config.yaml
num_hidden_layers: 14
hidden_size: 192
num_attention_heads: 6
num_key_value_heads: 6
head_dim: 32
intermediate_size: 960
vocab_size: 8192
hidden_act: "reglu"
norm: "layernorm"
norm_place: "pre"
norm_eps: 1e-05
positions: "learned"
qk_norm: false
attn_scale: 0.177
bias: "none"
tie_word_embeddings: true
parallel_block: false
init: "normal"
init_std_qkv: 0.0361
init_std_o: 0.00679
init_std_up: 0.0361
init_std_down: 0.00679
optimizer: "muon_variant"
learning_rate: 0.0047
beta1: 0.95
weight_decay: 0.0
lr_head: 0.00847
max_grad_norm: 1.0
warmup_steps: 200
schedule: "wsd"
decay_fraction: 0.731
decay_shape: "linear"
final_lr_fraction: 0.02
batch_tokens: 65536
max_seq_len: 768
doc_mask: true
train_tokens: 435300000
max_steps: 6643
dataset: "wikipedia_en"
Each number is 128 + 32 x the weight over its row's rms, rounded and kept within 0 to 255. Layers, rows and columns count from 0. Numbers have three digits each. The size before them is the row's rms in percent of the matrix's.

# up: layer 9 MLP up, 960x192, rms 0.122, rows 762-807, columns 96-191
# down: layer 9 MLP down (transposed), 960x192, rms 0.0502, rows 762-807, columns 96-191
# gate: layer 9 MLP gate, 960x192, rms 0.118, rows 763-808, columns 96-191
up762 101:129106121106150126115145114123111172081117094139159133156153173072110149137103092165163144088075135131205139146127175134123110092175161053115145099067145108211105191164120123143134080126127110156139136072119119105095097193137122138189110190119179182236087123101110112106104094099110168107
down762 099:163135180082098103126149115139069104118116085188094145145111109168177164109122123119075189175161153133115120083111134085173157169076090191103103117160136158097156119100121105094180227165086145100170100170142178111117127108155061150139173192121081104086124149138143146121115180139187096162
gate763 109:134158113125132107094173097084152144139195104147062096196115112159142095155092113071130083133128121168127121146154087090124110140133125120105168126162122082167156129154152087133091090064095137099107104114157111129123113151087159135081160158106164103092105156162184113139083153138131115174
up763 105:111138195110116138116126117135143141167108142151124151136089091148100091124041167142136136050133106165141127112117156124107115148096107086081190080093115141215096074145096132153166098127177144198154142087110098134156213114173130102153136079113133161116085161147127089142144166158070148110
down763 106:116114159103118105143108153172141181093189130175154145074138141184149150176161049129098142131148138154108112122129103127080118177132025084146154141124149116104146121091163070123132139152154130112123145155136112077152148138131120120076127079167196128131155164170110155116063113110168114132
gate764 114:165132097122154139129165154150152102095128118134099119108047162178209153155109126137137093133108181076086125165132194110141080126102150075158131112128123077164114115141154145174152104086154153059121131206130170105162131191211094065117142193085130098101070159178102157148117117163097146157
up764 118:117111166076091149145142117142099130150176090123183146138153116168144134149106165144139118087085138130111085124086104177127127132095183156166129083135141171110130137156079097138166188080118188132099130174120158109175058154143135112102085158105111143099134096094087120092130104143108066111
down764 110:190154125161183132087146105145104126086135143174135099149153154145182154180105089095044113151128105140136123143097122089203096148148093118148107084098167101081124067137099184135104148113125134099057187160117133091129049128148124152145129112148160134117114126151137159114075136165101120168
gate765 082:174154154122135117139129176136105129150124113178090081163071161138142110145204147140113099126129169121132132191125120172134174130105095141127145165163153147143157114134190136160188084079141130102206144113117103118098178118127147197121109059115110126120152156150170116125143126122086132159
up765 078:088168073077098132119139157198103072161106147076145155114119117160124118145080133132120155114143134133076122109135137154153097105128114141088146055154075124102147159113169083156106155167148159092132121167086133217127101154135109105074160181071130098144145139125161121118162188086196161110
down765 068:161067162142138146124113141139172121122118085141098138148126154112134163136141099138188124131188138183134181170135138142044090132098058123150145158109150128115085081090091143143124093080115187172095153124155170112185109104104142157106111131167173065146140181116111117169141174159160089168
gate766 101:051138172106164100119116071110105133133108158132161119168194066149089122118109199161087135154136089112151130092108097063134143082101149137110155117133138100093157133160073158178115115081099115160113141129189140168068148162083176155173122093145153079114140143132148153080099108189110126102
up766 100:163187153144164134123099104082130154125130173128120122105156102177103155121045154091139203169147133144096142098136123139144110129097124149110119117115044111065080147092120088100155121064131134136174112135147089145142159066124110158152079140099088097150132148124132147201146178119166156115
down766 105:156198078075146129101168142146095123129122154144084134189133092136117126181140130129162124128137110134111117107146104120130112105129132170092124166143170087145158143129102119103116087163106082099169097131150108101108098138126205132190201144182134108100151130162112124126183114144207182120
gate767 110:117097126099107072157139114096169131166137097092113154102100096162146095103111200153200113127143057095154105189119144127152146086078174057135126112183199080096222140137144055114120130128143099152068137091167084110179166109117046093120114121170109118158114129106146132161176186108083141093
up767 108:190165134104085117108135123076115073161187042175154205161114107158136062126137102172130136124119102143229153114153147155128145134118191094127062156099108095136146113125093121143126192154188127124104167136094150092133161108049110118128111167080154145134098151163088134135143091155109103141
down767 108:138127132135066135171164103144101130186112115080162145119203160136134103116153143089193130132144162137143064155155086161114097139201110107113114159096162126160105158124104133082149111070097106111103112132079124075144131111124137110124145080164163169146103136119100187108083102163183140122
gate768 108:090111156128168118080125090146135163113127115148126117108061123081163149141190147132126111203076140115117116235120144128179147166101142113137171142124153111124142171157104092117124163165127141100173114103130111128158148139141089215119055163135122066157120106154049124123199126096135128165
up768 111:103117147126103147068159147123163168161117105101154140120139139172078091083110097124158095089127142120136178158109107121081175144133094164187119166102093150168104088101081104163080093177111119129196132131156097144145163141166137174103136171100122032142189095109109097123168091143111094114
down768 106:143103153102197136122098142132141084139112100188136155139110114141116107181127088078107149138097114126102118102072167144163106137171143157106131156097125087097123082123091101135094122206088180160151165144128063150143101146138155087113093118126124120154150176104098141114090139132131124149
gate769 106:122123132133133055094129129150107105131062124189123140129097148163083126044117132128118115142135150143099180135127090161197110121147081121059098105120117131153130168145138091150123163105103123122137185096124112105166168145154124147079084155213074079067125089165086165127088132113105106215
up769 108:046119142160119075112138177131096182112144131149136110124128111161152128171144144107139145138219137090140178090140174095137118170130123109108128066150143108130134112139064122066131105103077138159120086112157175066109080160164143079131115113089115086097150109104145133167058189076129144060
down769 107:153137068111142175048173110176131129135135135130160144099091116123134117130110158143146076120084118173119102108089106067145141070165139115089086116140166163167166129131159107063155097107125135165109111158107110095109176098112103165108062096176089173079146166134056085053124094117183154143
gate770 104:100123128136128157181170148099144150139068129174130148176114119114120189076113127057137147132196134118153090215094122145118118118155148117081211050131114122075173082159093148139124131151093105127111183122156131136086106080189162159100097140100115171125188107134238089118148118115056104144
up770 098:177201158079141102130158104091125076105148151124119133138139118167062111142179157051139129081132166059139145167153137118085143155131085176143113126091154122124138091115139119165093179202084152116105091210099116110148159188152108181111151135099153107139100134131072088153165151112086195091
down770 104:089139107148125144082155072127113111115122109119114134126173113087098079164159107147108121163174194105116129100118139117162128107079084144149181154097154165145070129162121232130186127129168134171112145158162218113119129112092163125168161121073168125157107150095118128170160134166080169134
gate771 101:155150141094117139128108146135133107116116154103093129071156140080169157111153127164154086172093136160119182128164097079131166128138146118121089162174137152077140084120142166088069125161162092101102111183105166102089080162141131109164147124166191117117156087116072079141118191186199111122
up771 109:135099162115116076155103095085086126169116178114167154152150164109134114098130155121079088178141136136159146138138107132181108180142090184120143107149124140112142144133082147156126067097051116130176099137076096151173143130128166086149189186083114060145136125112132152102184074125078145165
down771 106:151154103126110092108118145162098140102120150198093098118159137079131142146137127115138126177124129136112123148155131106143088076092178103131051149139104178136145163137147124085074159111171146141101110118091127078062101071149169153148101119178151131146093146137125169152109146167159132110
gate772 099:124147079094136163174136147133118122091098143149111091151067116103158147131117188115131134180077154185122184131083078181085100148167159073103118096117167125184143161103096086178178105099136146130120123095116153140201136081061167100158138131169165106106116172147173108084100135133105134182
up772 096:124164055162073158148174151134124122143101079137177130102098070110088185127116121164206157153082146114159193108112127115081122154133147089100129108099153131171135148118149097130179120093125166159167142154093138111100075096120152107178104087132149071109141086093211083144071122112183126117
down772 094:137144200119137180114147091134133108145143120135121065112083152104108165099176105133080116160087117138129130069121136082125142096153161102160130130130119135165153072140080113071171137072102122113135070150120175147111091104133132121108157121159117185094141148166104139125149178099108120078
gate773 098:107179135119114079123159142114138097135128135124171135168082078179125081131120118130070183147140165110126101121150190153146111172094082137129101153150109125153085114046097097149131114124171124093092130102079136146110142160099116135131124189094085125112102168113134157152160153149119027142
up773 102:135101125160151123117131124116137160119110090167132142136090110160124135211128148176093166141085155131139135115126131131130118130137155172117121118082132127134107158137066117143075107141169157179168114107113108149126027109084182162144098153118146123127146212201125108116136130078139073125
down773 109:159101156119137101119114114153107120125145130103110122071132126079135171114107110091213082113127123153126133133100139135123153094189130120084091163176119132113156144101146078094135129128078063117115072165159140104139191102140103093104168156125134131169125043102080099104116105132133221105
gate774 097:123152125098098095116089144133100128104123115155174106095167063092090123120135129105060067167154088101095170117120150138206079097142157117151095139101135144106172128103122134164162110177161107113102104128120152114126122097193183112103164173185097169099187105143069075106173062147090173138
up774 095:098108136196210122081162159090138116085167105090118106128093107182182063155118149179143113073066109159121123173180138151098129147123144156103174096177108109156076157117106150169197109118166138108073148144110127093101136100086142150159129130133126105126163208104126142132127165146147122087
down774 095:142135135113068144169116103101192134105101053147146183154196103121103131057152127077112087118068157200130139094135089148160095082184117101130096105142185080109146138150175144117119154078064103173167111088117084124150118164115129146092150126145128159157150136100174130076168067112085154145
gate775 108:071141110130148176131134137101120073121103084127078140110166081071175177144118137141121163135129195051119123186121124135112148108110086089149168094155173086108162129131116170170177111221117183150141125140095145162133084115076099067151144153078134123137167152113144047161117169134101102165
up775 114:087130105115163183153096156117088115120118162140129121172099080137181142122157146098186112087145115141117135163119093180128078105103124135128093133119129134070111112138090118092177156128092163106101140117101147198104120105136122124061164122166153100163122095146115097155145130121125165187
down775 114:166119132101157148138163129087088059116156102121157116103112106091137118151073098098169173149151148156137126124131107145147107191166112134145206098142085119134136197166104198081134155100073145123096111142101177133136108106149100111167044107103142113159184162085156135144075081149134115149
gate776 098:139097144121166094136134173168181158136121070068140111141127145119166104172105147185094119125194147070149155138066078100105189157163078103081158095140123120122136117153111072157172107117173115093159127148150087090118105088102086171118123117129117134105182133070154109166118148101116114118
up776 100:057155239120174177120082085090161138105141091144113086153132150146072107096153110164094152126151099116105120206107139125098168163174141109108179093075225116068149103149142152114085068076122155184103094132151121080117119180175122082152079065159149203140164110125184151148109114076102165118
down776 097:148093096080121104177076142146122154126151097140079119139120235098169134097115084102138104179131128099164110087123099096098125172109135094141129097161103183186135200119102150171114200168117151114160140118135097128109142142176140139141093182151149104155074094191108170112108097076106148112
gate777 108:086184123123105117125098177110207133181132126113075162099151093103151095131106149199128093109107138080159131109137124144150150157144083175151157110118105139182126097098122041117082108168148082125149096119087144115133138143109143132139098122140100121142165154133121164142128127152107178093
up777 113:122123120136111144138170078149162090123186101124094138138085056120093123142142131160099171062160159057145157143208127132112179168114185125162166101135100096143112112073099123116163102087149098102097109146124185213077174143126093131147150149079153094138108107146111133132136172121074139034
down777 110:140095139106159132090145178112153140078077134110139095152193112115126101146076098085105114175094098137112105103101108158105084088198073078107162121107101151098123154125116111184215157158134158122134141090193132131125110157130091140108141143105052162179125117183176094125141134140131109156
gate778 102:137182145088227123128103112113134039081137176126126172121130097097101128157104112136179101083117115130166153131105090149164079116121131129129135122140061126113099117145192119147137114199089158154068163127155084092183111127143148160142133116103140159135040108109123152152179185162133086142
up778 104:118124126122147160105084106094123115140123125170116150096108084151136167114131102086213145146072117137120091134153108178146104129116123174125092147249096147105107106108140146144099092154187125193117124062102134149148124139112090064122128190115078115191101152127118129099103079171149103137
down778 105:138066097122126218144125133101095106156145132121174119198143075182129145105124085219142103068117163158156158088141103134122185137157070058190080140119127147114105141139157129148115180089090096124133089161112033140153153090153091140107094145126158093079102115159112130094079153172133138106
gate779 097:153124177144123167144125118080099123108133078120076143164094046210141122140130140121120107142114080154097099164164146164126186120090146130130083156145147146069169100111189123107091158147118106126048071204046129127119110104170111106126110099124137147147093124157140070166092130159135128132
up779 092:102131184136122179150159166138120122092121116052116099138073154119138095157058130153099107170100182122100121130130081140071144137110140097058084101147127108131169127121144140140117102188107147111097093107094159076165160110176146073113117145181134130167153128193114112134193149145108117135
down779 094:120123149108174120083068110164230201101126089174146145131154067177124146103145125116164128107079097180129128135140151150088107125168133130142089169134127129084133096143131118093092167158083146062133096199110064117113133144186126147123094100131119134094142124122087036138132177102162110146
gate780 105:107139127142107138136102103121156130176108146094137133110159168109081081138135147150118129139121141135123202136088121119106136174130142149160105129146123070150196123192122128134136114129102211146190160169103085147166067201145056095092103080133137162121133166114132111026099069155107098120
up780 107:149113096085180105117097120188150128119079157134172105102109181121115116109141130091102108080134106081101114129149119118159142132159155078113141155136171162107133110116111114067150115185153151127130089091132108083136108174169169122153162066112122125102138078102129149123194145169181178139
down780 107:114084129119076128117178151123174148163108065080099108076127173180131096139173116115151155097155103148132107091060131151093091142118168164160145102119081134127125169135113146193151097078135150160131104204099144164184149151159110137170136153121121106111088129122189103024150095145083145106
gate781 094:121188138112149081090117132182087167131147186100098170113122145103176099108095085150089107124093106195117086201134106139099195157097139109121138095186106108142116163139096116118115127174079124093061173076097138156129157105156191117108170160199113149109119127067067083156129142125159149160
up781 096:156166130162138153180160144102149106136140175116027134122121137181139169153114150092105109109190139044122056143139136126123130069059121210163118099143152122124153107099156131178113131122069147138138149090109135080144194085091102130154111167113158166126142149076157085113105082106143112173
down781 096:101144112093083113103123151140075106092066109155092118127171169162131150098092100132114110125120120106101116118090134116140114113111119086169232095085148148122088109162078094122153132137129133108153186086146168116140159136142096131093109077109162106160143164198225203145176139163107135132
gate782 093:116192119137113118073166157159136125131110063181163114118110126164176123072198130072059155178115162136123157103106166100130122130124170121057130093114102120165136142139130112130109144074097104118159118138186159057153123148116126146124121119130180107204109136171136155150189193109130064151
up782 088:128135092113098100089195172161088162139108131105099133120105117183173157081153059130110114124195175204146117093133149115127159100120122113086162120148117162179174113169097114119126151171107170144123118156136138136093114185129127186187107103091132096174170085163137120115095155110116111121
down782 089:146140132116113138152095124170109190142074090185119118081134093114155083164089070148092177125118129118065159139120162125104057127152092062157155066163141075085130120135039179103139144117121129093096144114105176147140131144050122121140083165157167140087091189104144189129117113119118133181
gate783 097:114106081121133174156140103114182151110056108176122192176110100125119081161131142133047200128162162136128193069175087197137132119144155099113145162146138118133091143151120168155165142172129080209137091129086078155109069141132105158056089088141136156105110170102141160105141144149155102143
up783 105:163148117105104078137069168087081151114091142120083109125138138108181103174176148177126091121134115108066111126116128112131166164084092135110130151092162150108153124171187105126058070141145133137127141161171097164075117150156195165074097082174137125132109095117109143086189120173130219099
down783 102:148120130152154101116147127113154094087119142136173145166178139151109110078095202113111120163145163131106136078128138120145156166094103131190174117161101136136097099133091085122158140131126151133172072131121136097163171095116143164134139124084139094150124202159076120083153084139129100115
gate784 105:109112118166123128100120119136148145108114131101084183087140056143053113099135102111139097112125145125128085150148126082186073124071128170115119123170137096154158112118127094144107145119105097097109167068071132174084106128095096155115059125149157122173134156061171147117181186125115134176
up784 095:070110096068182125084106110095159159162164181084175143108176126138132109174154066117085176145123106053144142126132127160107138112163115107120153111058141183121163156137129135111093120085139171125103142167094078099117087147139159107064124122120074155121158099116146138181163107196169094106
down784 101:190141123169123151120133144104194097080114174125141123156158080077039082120123114109145092119145144119121105164126094153057156071155083091120179150198072144094139125170154097152108162208103100100149109110097151147094130159143130162154102123127131107130106137138179031125204156165137151119
gate785 102:111164155118135130085111217115103157120143073101118124127104146146130148127090121170130159072078135139167083210172135061154155151149140092118137145124139063161147173124088159102120102133114152093130138141104075166097104122150142151140159135141082117139122107081073139130146150085122136125
up785 111:162084148084112098126108197124127079175100135082155148086145115159149087096076154189148155137140205173170150129166123186067179122141099131096124163107165158132161136129164110085113108102220125143158103122149134101178100113076148117137153140112180088077106140148138123117192120110150164074
down785 107:109114102149098127110168141106112152124132157094170119192075157114127140176112124145099137123171138040109160172121125099176126091130119076120092117149107143072162141152157162097090110133046165164166118100163139158162099109135158124194165070126127129133151169059157255209140183111128140098
gate786 106:113148167095139137101161114164108092134138144159136157113151106143096137163054122104126144173139129118114116095090077109110080120115124152137101151117164119087114170198140102095123139173070165132140110147149164163126089140074121112111135111119108115115093067164106174199123163104090161140
up786 109:118146124180109054145123141202160154124144135109081148087123127088101105159091141139133107147051113112113154115178127138094154117157147119111128178122138196160048158104123095169141159179115109148103119084091082088124173101128123163104165075144110182114104119141094151100131126184145117110
down786 115:188124135096159158165139111121146102168148142161125127130113083150140156138096110162149154080098144139151127133066132049105183118117117134104167155092127105176159053080187138076141117108135090134163177070163136130149107117172083131114112096174154117081149148068125146089072135183129114149
gate787 102:142134185123137055140124157126178146130152107078097064119096075150170108133146110141134073118170160148166117109104160119125095089115051110138109137111135087094075102139158137159130143116099120069150116106155148148108110198166090139171139193117120097147057095118152108132146147067160133159
up787 100:142117116050133117154163184129121129129115154142113133158130157122148097195145147044129149123125106118148116176107086148081086114165121145070185156152141092211125136158133169135135115155106127163115117205122106109092180095167095131194113143145143122100154124161182140143142074112097153119
down787 100:118153109099150151149076144117066158117156122113153124155115143126124139072194157126086125052144145079119092069158181094151053132101135150127090141129102160089179128136138109118132051155133152117166181127141096111133080113121133179110158145109142162158139107095108150127116151127169108156
gate788 101:110109155195158128110080139101165123135187090065123110102106162153171131168108113114107102130080118072113193142144145095082166134103121118118087114139133068122139144091118148113151174091175135140089182115128132095112126105166121140113109138123044118186148106123129092163100151127093142114
up788 095:119152139102133105079074150083131075116071079128123118103132129138133142112185114171175143073114135159128117149110092143134073162123081128160123066147134152114159153106156132102108132135116084104163157138171123097154151063215116080181142130098142100167124153163084135155166116082118167171
down788 099:103112120149107166131151133121065116167133106081091078149154138102125090071088154093099106096140121076083080179162126117144142145120140091105209061122137142199096130142098167122176156097169154111153072088162155164114132154104166091139093120118129143133147087161205135138114089139123173133
gate789 103:117117174152148072136071120116121171154157159132115138138120122105133147100163127124122118158115117158171068143175113096142106150104199147112097035168122141151167169116175118136097097126140138124105136134123069154114153139130160124095103142129136184110115080075158120174148121143139061176
up789 100:143136071077180181137124135153085136124063100122080131125169147197126144104189070135167131068142111120160097134101139161083098130182079099151130154145075121104119168125137075122106131087131133124140133121109129144117171147188148096134130134093108093171156122148093120097114106130094141080
down789 108:143164130149183121084118168138154156176128121133170123075106134115077171083130136111172140095162138100120125090157138093134186092110117091134068081146111112128104120111136131074118076133113097209088095105163179137177160141062080089133151128143115139185140143091113148122088155152141101167
gate790 087:154193117113134144102173099136044118077111103113107135208070091113175128125077139091120184160121095182135162115084116108166181145117133168122181128127163052106110169132105138189091141050159141123147115121099138087072098157172061188159146121132151171102124103125139157137149205141105148098
up790 084:161149131109154142147110098154109087143145118139147157204102081104114107151098108131094077154138095067148178124142133206094074100156104106131113131093154143093083183123169113133171120119120164057117090147131095163117164141141056087136127132189108179090133103157185146121143143151153104160
down790 085:165121162117110136094142123135137025181093152135106160151121120218126132181163137104188135165170164109097174164143133103139086117125086144085119155119093085128175084083136115122045079094077139087070095181130142114135105145117088104118110161152154126115113210100052073142142157129159109135
gate791 097:075091078106097165098143116079131155146030143166053090163111088131168197104113106158137124141133151151122158170092109176147100134145128171134152134137157114130166147142167108134111141125110090149119083130177131106116113142226158141106084196090123162138124119182111104134136115122085059112
up791 101:088054170086181113155149179149112186152107091147113117046157091122119169133089141130135109109136109172080130133133112139160166152127167106123120122149145141071138173082148177210151103143145137126175109108150084124118186142137152215139088102161130094120110070126113123132149181153097140162
down791 095:127111158093205129176163120058172116110144124155085141145160123150124166122172181099196153154130107117147118184105102124145123210124178099128106144159112097130135122147106063083109161108128125149152095142091180099163105120113130117105074133087086202172119088122135108121084143151104091079
gate792 104:188150154126139118139155095135141109157169142195129098129135125108131193182106151176116169142104054067222132184111139105146120154148106163122129109073099129141117107130112072127138111111109044116155127200177126163121135070097132090162106096128108146125103123144066152090104161137110125149
up792 109:143117101053164130186136139161171129119172140162101132167128106152125085115135098167131147141163080124190118153131188109088105100124118116081069170135179100110115118141128101143079134114137137138163137124116124156108132077076191114066136158146152135141135136163168173165107092172161165104
down792 104:189118080105150082141082134128109178099083133052178168127127185080121094161194123074095148122125155167066126099158073170177106101104103151133190158153137094170103096161146154105159122191099124079067143077194119104113091133129150147131132131117127068125209151139137101172141167112114142199
gate793 094:135189120072156135189084143138181143183136076144063104108116130161110155126135158136108140156136113199052170162175136101125117186125098166157130072105155109123097186128129074158109088119078197113162130111093145152109148119061153072125120140111110134179157115119136130098101122097144082062
up793 093:134153137165125136110079185151118123127126110088146090133150090087136124160175135134145162144121092095139147170125168101161148163176123122149122176145109093082158143110141096165131123094035144183117114116153130151103112181132050102137138134085182046106106192111109185140129050148161090154
down793 094:141130143095130156068106100144153137104136117162124099144099138197118147165168119057074172135139137153136111135159162118190093133163099095119119067123122088216096105151089048089124163107110086121124180104154113123143166083153150153103137186100081137211193159102104099111098127053181129115
gate794 111:109086157106150213112185100158187104109119123121147164174119128079160123170087161159131088125119136138123061195105168073179154094140119080151166109128154111090145096164085147150121147077127125135142114078125144137133115122120174153224093163142131171052147101114094104178180160056101122136
up794 113:147158154097061087113151120079130137177115147142139083092098087184145111107186122144176065137107139166139129124111117097160156071116149073123139093120181158144146130097123083150102036071162200152139095125116186145132186180153200092172130139162183131117173167123077064156108107136109164105
down794 116:217124091142101100127125117132036120133089178066136166116116083153200087151110145124106108133115140105199151175142126094144169058147141128118079121136139121123118159125119120139170142110123126087107166215087182132109085150086075105160141115129133047079114203073148122157125152159134118058
gate795 110:135121175065120143100140149140107132177138171064144121086145098104186087122141130148149141191183130094173156172124101112134109108069132090138106145097120161151143186137158128140064105118133123080093160108089154147104112132123164100079127149140096152115090107067108149161114099117180158104
up795 113:149149156121136130173128168142107120183170147114060123109127139087169109125093161065125097139187073175180095137131168097100145078116098120162096153162109110124095121082132098124067196164114091132134118150162110122119110135104151138133103136087033172179122149108104131144091112150204131142
down795 108:068081133134133155106056126096125100118133099179175083224108172137111106115175144219139112172139187147085131136081094099134134203152116128081128118126080180125164138146166133094099132164099188125144114160186113106095119146142157122110162153123105077151180180148107150108154164131181121116
gate796 101:193136084165091173140164124160143129068154136155199171167100126158098121124152127126179140139110160101131127105108162084105097086138091137139103106122091059114157157148124089175119112137145085101080168189149103111094105198122084088152152145161173173092114123172152184151104092165114134118
up796 098:152122136166203102081155130136107110120119098085166142130120138115112066062110059171112153152155138145165206138097131107049147171163071149125105112135160103058211121118144159196166057168173102104109162149144146100139127143131141125147148119098116094100147115132139122166096105159134094130
down796 102:134124075136122154036110121149113158101129101152128135096160108137097096128109101159170140142053168111131065064159134132178109111148130156183170101178175082177099105152145111140128163113140118145120136165089147169132162130126080167154165153108126089086147148151119154043097137167125097104
gate797 100:092116109131096140141116139080126117141113131129092195115125086169144136117142120121126089137120147180111133156090153095134176135137098086147117095195114133114106122116094104161149059118065123119134124113156076076136075174153101176109142151148141183103110100139168136194052150151194132122
up797 101:120139157134172127147150120101102049133154147190158120094196182134084151068119143116112102157127097175096117118071145105126156082135118129126155173134082153067049116165126148141158166089159127123094181141106133167100173117097096141135102076129178170113162151104180158163113120068157140114
down797 103:145096101141143118083127172114125149173121136046165119133088148118095120109130115120133125149134160126145131159108136158059065139123138073045098124095125133161171104178101147151149063138128110094135103123131126155134080152157078149102078127152160094096113138095075122130167194086116110124
gate798 104:065147125165115111109080128115190133097143170170122089109095180096135183141081141152179094137092102075115115186107154115152146130164082115066138100152128087109096144137093119096145067139078130104165160126123147125131134108091153085114106151125068140115135155174103090123152161097134119153
up798 105:129071124140083097189171143152091114146069184103123166146137182143129143121146151146208166142145101164112162145139126126101179160127142113107103117158139202136124127149139132119126197164107170150111058160127162098127106103055118135165185170118116131087128119100101180160169083145156153124
down798 113:110092167114137117140111152115159136101088167157156127070158086062122089091135122116143134159094170150173143083106147139094094151170081148121089142142107152120133194136132061125044132174094172153128183136100133122096208119162163119117135116159141129126208105179182117134172187107086133148
gate799 099:136126141112037105126144124143151166164150058158090129126064180124160160119148122076130102103176095103192148150159081163103085170145121160110165096181093161150123157092122121153134071170121137120129123126157105128119160119117144116102145129134156149052116119113139163100148083118115131054
up799 101:116071151096098176007135062176128174102129110143098137109102133082108142092179193123125165150140142195121064078132117172096079098123142078172110121114131080202186155123075111131142134128141126166090131149130100157108132173177136083100157073168038118109083098141162150126119167155196071124
down799 103:128112104065114129084189162143120137149094060138078167115147097097095151070131207152120130169151097113128194177143139123181132093136158197136184129067130086122162150110166113208129121094123160124159133175145132082114120147151107136136124125017050129111109110065091154124122074148140098137
gate800 104:078090135109136153143108126170141170090064087109069116094119111153185155108142165150097119139099111161129067162127160113172119140169061179078095171136137119155159200044098127128092124165123155125152124164119104111081107167185094062072126140142072128156140090120103164122173145144163100138
up800 103:125116160135122166127079056162120128187144129132162089112110120066073166164119167104137111117182120116105147109156117122159121151103132133134165137191171140165128084158124136048168114146121097150098114119109150129120124139176147141122120170106124102096116139108136097206159083097135103119
down800 104:136124066140131070110205171172109091120114116168175164135056144116129144107144128144060118103131149100166135133152095117129085124160074101155111200115108145099126105147180144120071150097133115165167141163135147135094146157130111109181235150094088100117168129112116104118145088146118170110
gate801 102:145140158132127120136132122152130109153080072153128187113162126164110120103153143139128137157101155117173127121166177164167128167124094158137123119146110136105172143156108172209101133158120126113127100114045076130096200161123123099124116074119121115123162164119128155083116124168113123150
up801 109:173186115157113099161188132150093120109148091117166153111123150165147083149115099039106130093102122167123074139112173197125143079145152141150150178124165136112206167128130089159118203162105099120138119154165062104144174163127110135139093105139127157075116154085115089119051122112100125119
down801 109:121125110103134075114117134171139121131128114147116174125172111134128141154143165170078176123135118156128128126120124138229117139096097157132095046159147140082135086110099105120097115184154084142118160152106123105081139110143170171077114086132108134143130171118104130158138175165148137138
gate802 103:120100200070174185088124132142126142094182152111105170159116126086123181130117146089084099163176109125153151211075131165137104092125152127132153195173068112106152139160156108203088107100092117158137075143063077185158159144110110109162117115068120118145120148140139156122110214184083176162
up802 105:185114184102198144116107129109078118071165188142152184119138203112104182167088142070095099098139132175136165138122087100140092124188107142171122052107080129112159165133136109132093196118144116143168086107154060102169141094141153126108169109151123139174123182192129146115152116144155080139
down802 106:115110135106139141124081097174152084128149177117086184160134105158125155172181165156116172105134103143127080127122138194155118147089167094187136150097129175073175110127127137122179100125153178147137102126105147098146196169164078098173113124098127160048104102131074142137139147120110143112
gate803 098:153154179128099134135139165104149116102163109171169160152161131138126080074102165088184122110071166126115154149130099117220099104133194109074127112186077110128162140161093130189102123092130103074084086098119095117136168153105138094103062125115129184098169108157106136192110123086148083166
up803 094:133104168107131159119178161130122129101190037120131129092162114171124073129103125158129102157067146180109128099090105106168129073139143139089092091122145162143100154139110123110125094119098111127108161120115055116146150173095154080156121078167111123118128087149151109187130112113110112168
down803 102:112147105156170169128129145107079081156116152144166064124100109158078173129094141083082080081099143162152160146149167126102171084179229116125134161149122092137108096145176137131085132135150131045069133173152155166131090168157130158104095155120078127128140145090105138084095117094067095150
gate804 100:170145190178174104183145149119078104085170132159175178098108108181073097153145122090173136110139128166122166136099135133070107130095109171111189146087055137120125179165099087136122164180137143085153094111090087109125139192149111140162102086165162143166142114110121117147159123120101072099
up804 094:139109187136120178165127153120140218128117218171122177157135121132124158169117168152150086138102087127132121132053107156083078128137098141116070160115127102154154105115084094080102164108148186145169136132132072144162153140183090186172098209161065135135073094140169131159109172171103133128
down804 098:122102115132066124147162087093063077175122129109145176156154136094131158086064118105155123141151105108085071148169121091185151100137173143137144121095149091168136133124140196131086124095126091167181160131149189079063116116114163096135171080118199136119116147083176113119163091169086197182
gate805 100:136150151189180151146091208103137095168154082156119090132105090128146164127110141109108131077080119119072128157161173143091102111107149164187094089101176115166193149124134123098139136149146062145057110131045109183141074122127130151137156162131098093108117152154117158122137181175165114056
up805 097:119143125073165053147165168115128104130145075200092182158112160160143144093122119150123096120185161181112090184134100140110112104150115137088149158109126149108078086082143078165078161144088099081113117128135149140088134140109088085169159075127153156159083125185141129155140165108119110126
down805 098:147156068148109168185181122106124136145165110112137173136127180106145087098104126087145184126150127133139159149135153154183176190149162128146176109180084172115095188177056136127092083102178116094142078146098132125145095159143103087135124112109111073136159086106169126135059156119185039123
gate806 104:185122112201120152127134165171119077150107076144119182127098118134114127113158204102078133145085113160136060104099146126191081124142141159123118139144174139130071108132126135107131088097096102127093159145155196131144154130181110185097090163004121110127115173160109106137155133111174126154
up806 109:136078163118183164161140063048149157119144141142048102201139134120144130064113096072097104133090131140184076124114153159125144134131176154124130092079102129096113127153142131157129221133184111091134121109122121183112172109094168103111160065131170149146118129124126151137073113148115159148
down806 110:132162153186120187108155113114151104137151132111151114118186072158108134096183116036152121113164117060117118168137164166145094146058179139124068189143164032140100128156117126135130125160192112153136140143106137148093126096120137137120157097082078091185089114158146171118132183148120106166
gate807 098:169140143109166071081164092130127134083128136091154125138105112156103095155065180042136124095171164122048116116116159128141118113133132063100194098134062165160137164185121156100126080104142086116198165207070129137140085134119064151083124108129106104077148117103161069115094096101132092150
up807 096:153136149143165095118169080141079115157114111119167120145129152126144112183081148074124074110157144140108142089083093117133144088178110143162180118099166136119126120218079114134199137153135164072131087157144125091143122065141112162117110087114157084106138073121108071096127198114081098147
down807 098:127100145145044115085118137115127065163186124212135050186073069123152153164103130215129120142127160131104105106169149155115083125154209120119106132179116126125143111093130163059143072108144169162148149129108135130166100099122080073139136181121140169101176094088082139125129133122133093116
gate808 103:084123120117130095105192049090168136128172144145106067145089075101119112152067150120111096127135132123116084125132100189100134079165152093202129129105137098101150191089102093112146174134096139173140173135125101076142108077121117150066159077111136124100177131148153193157121148215198096134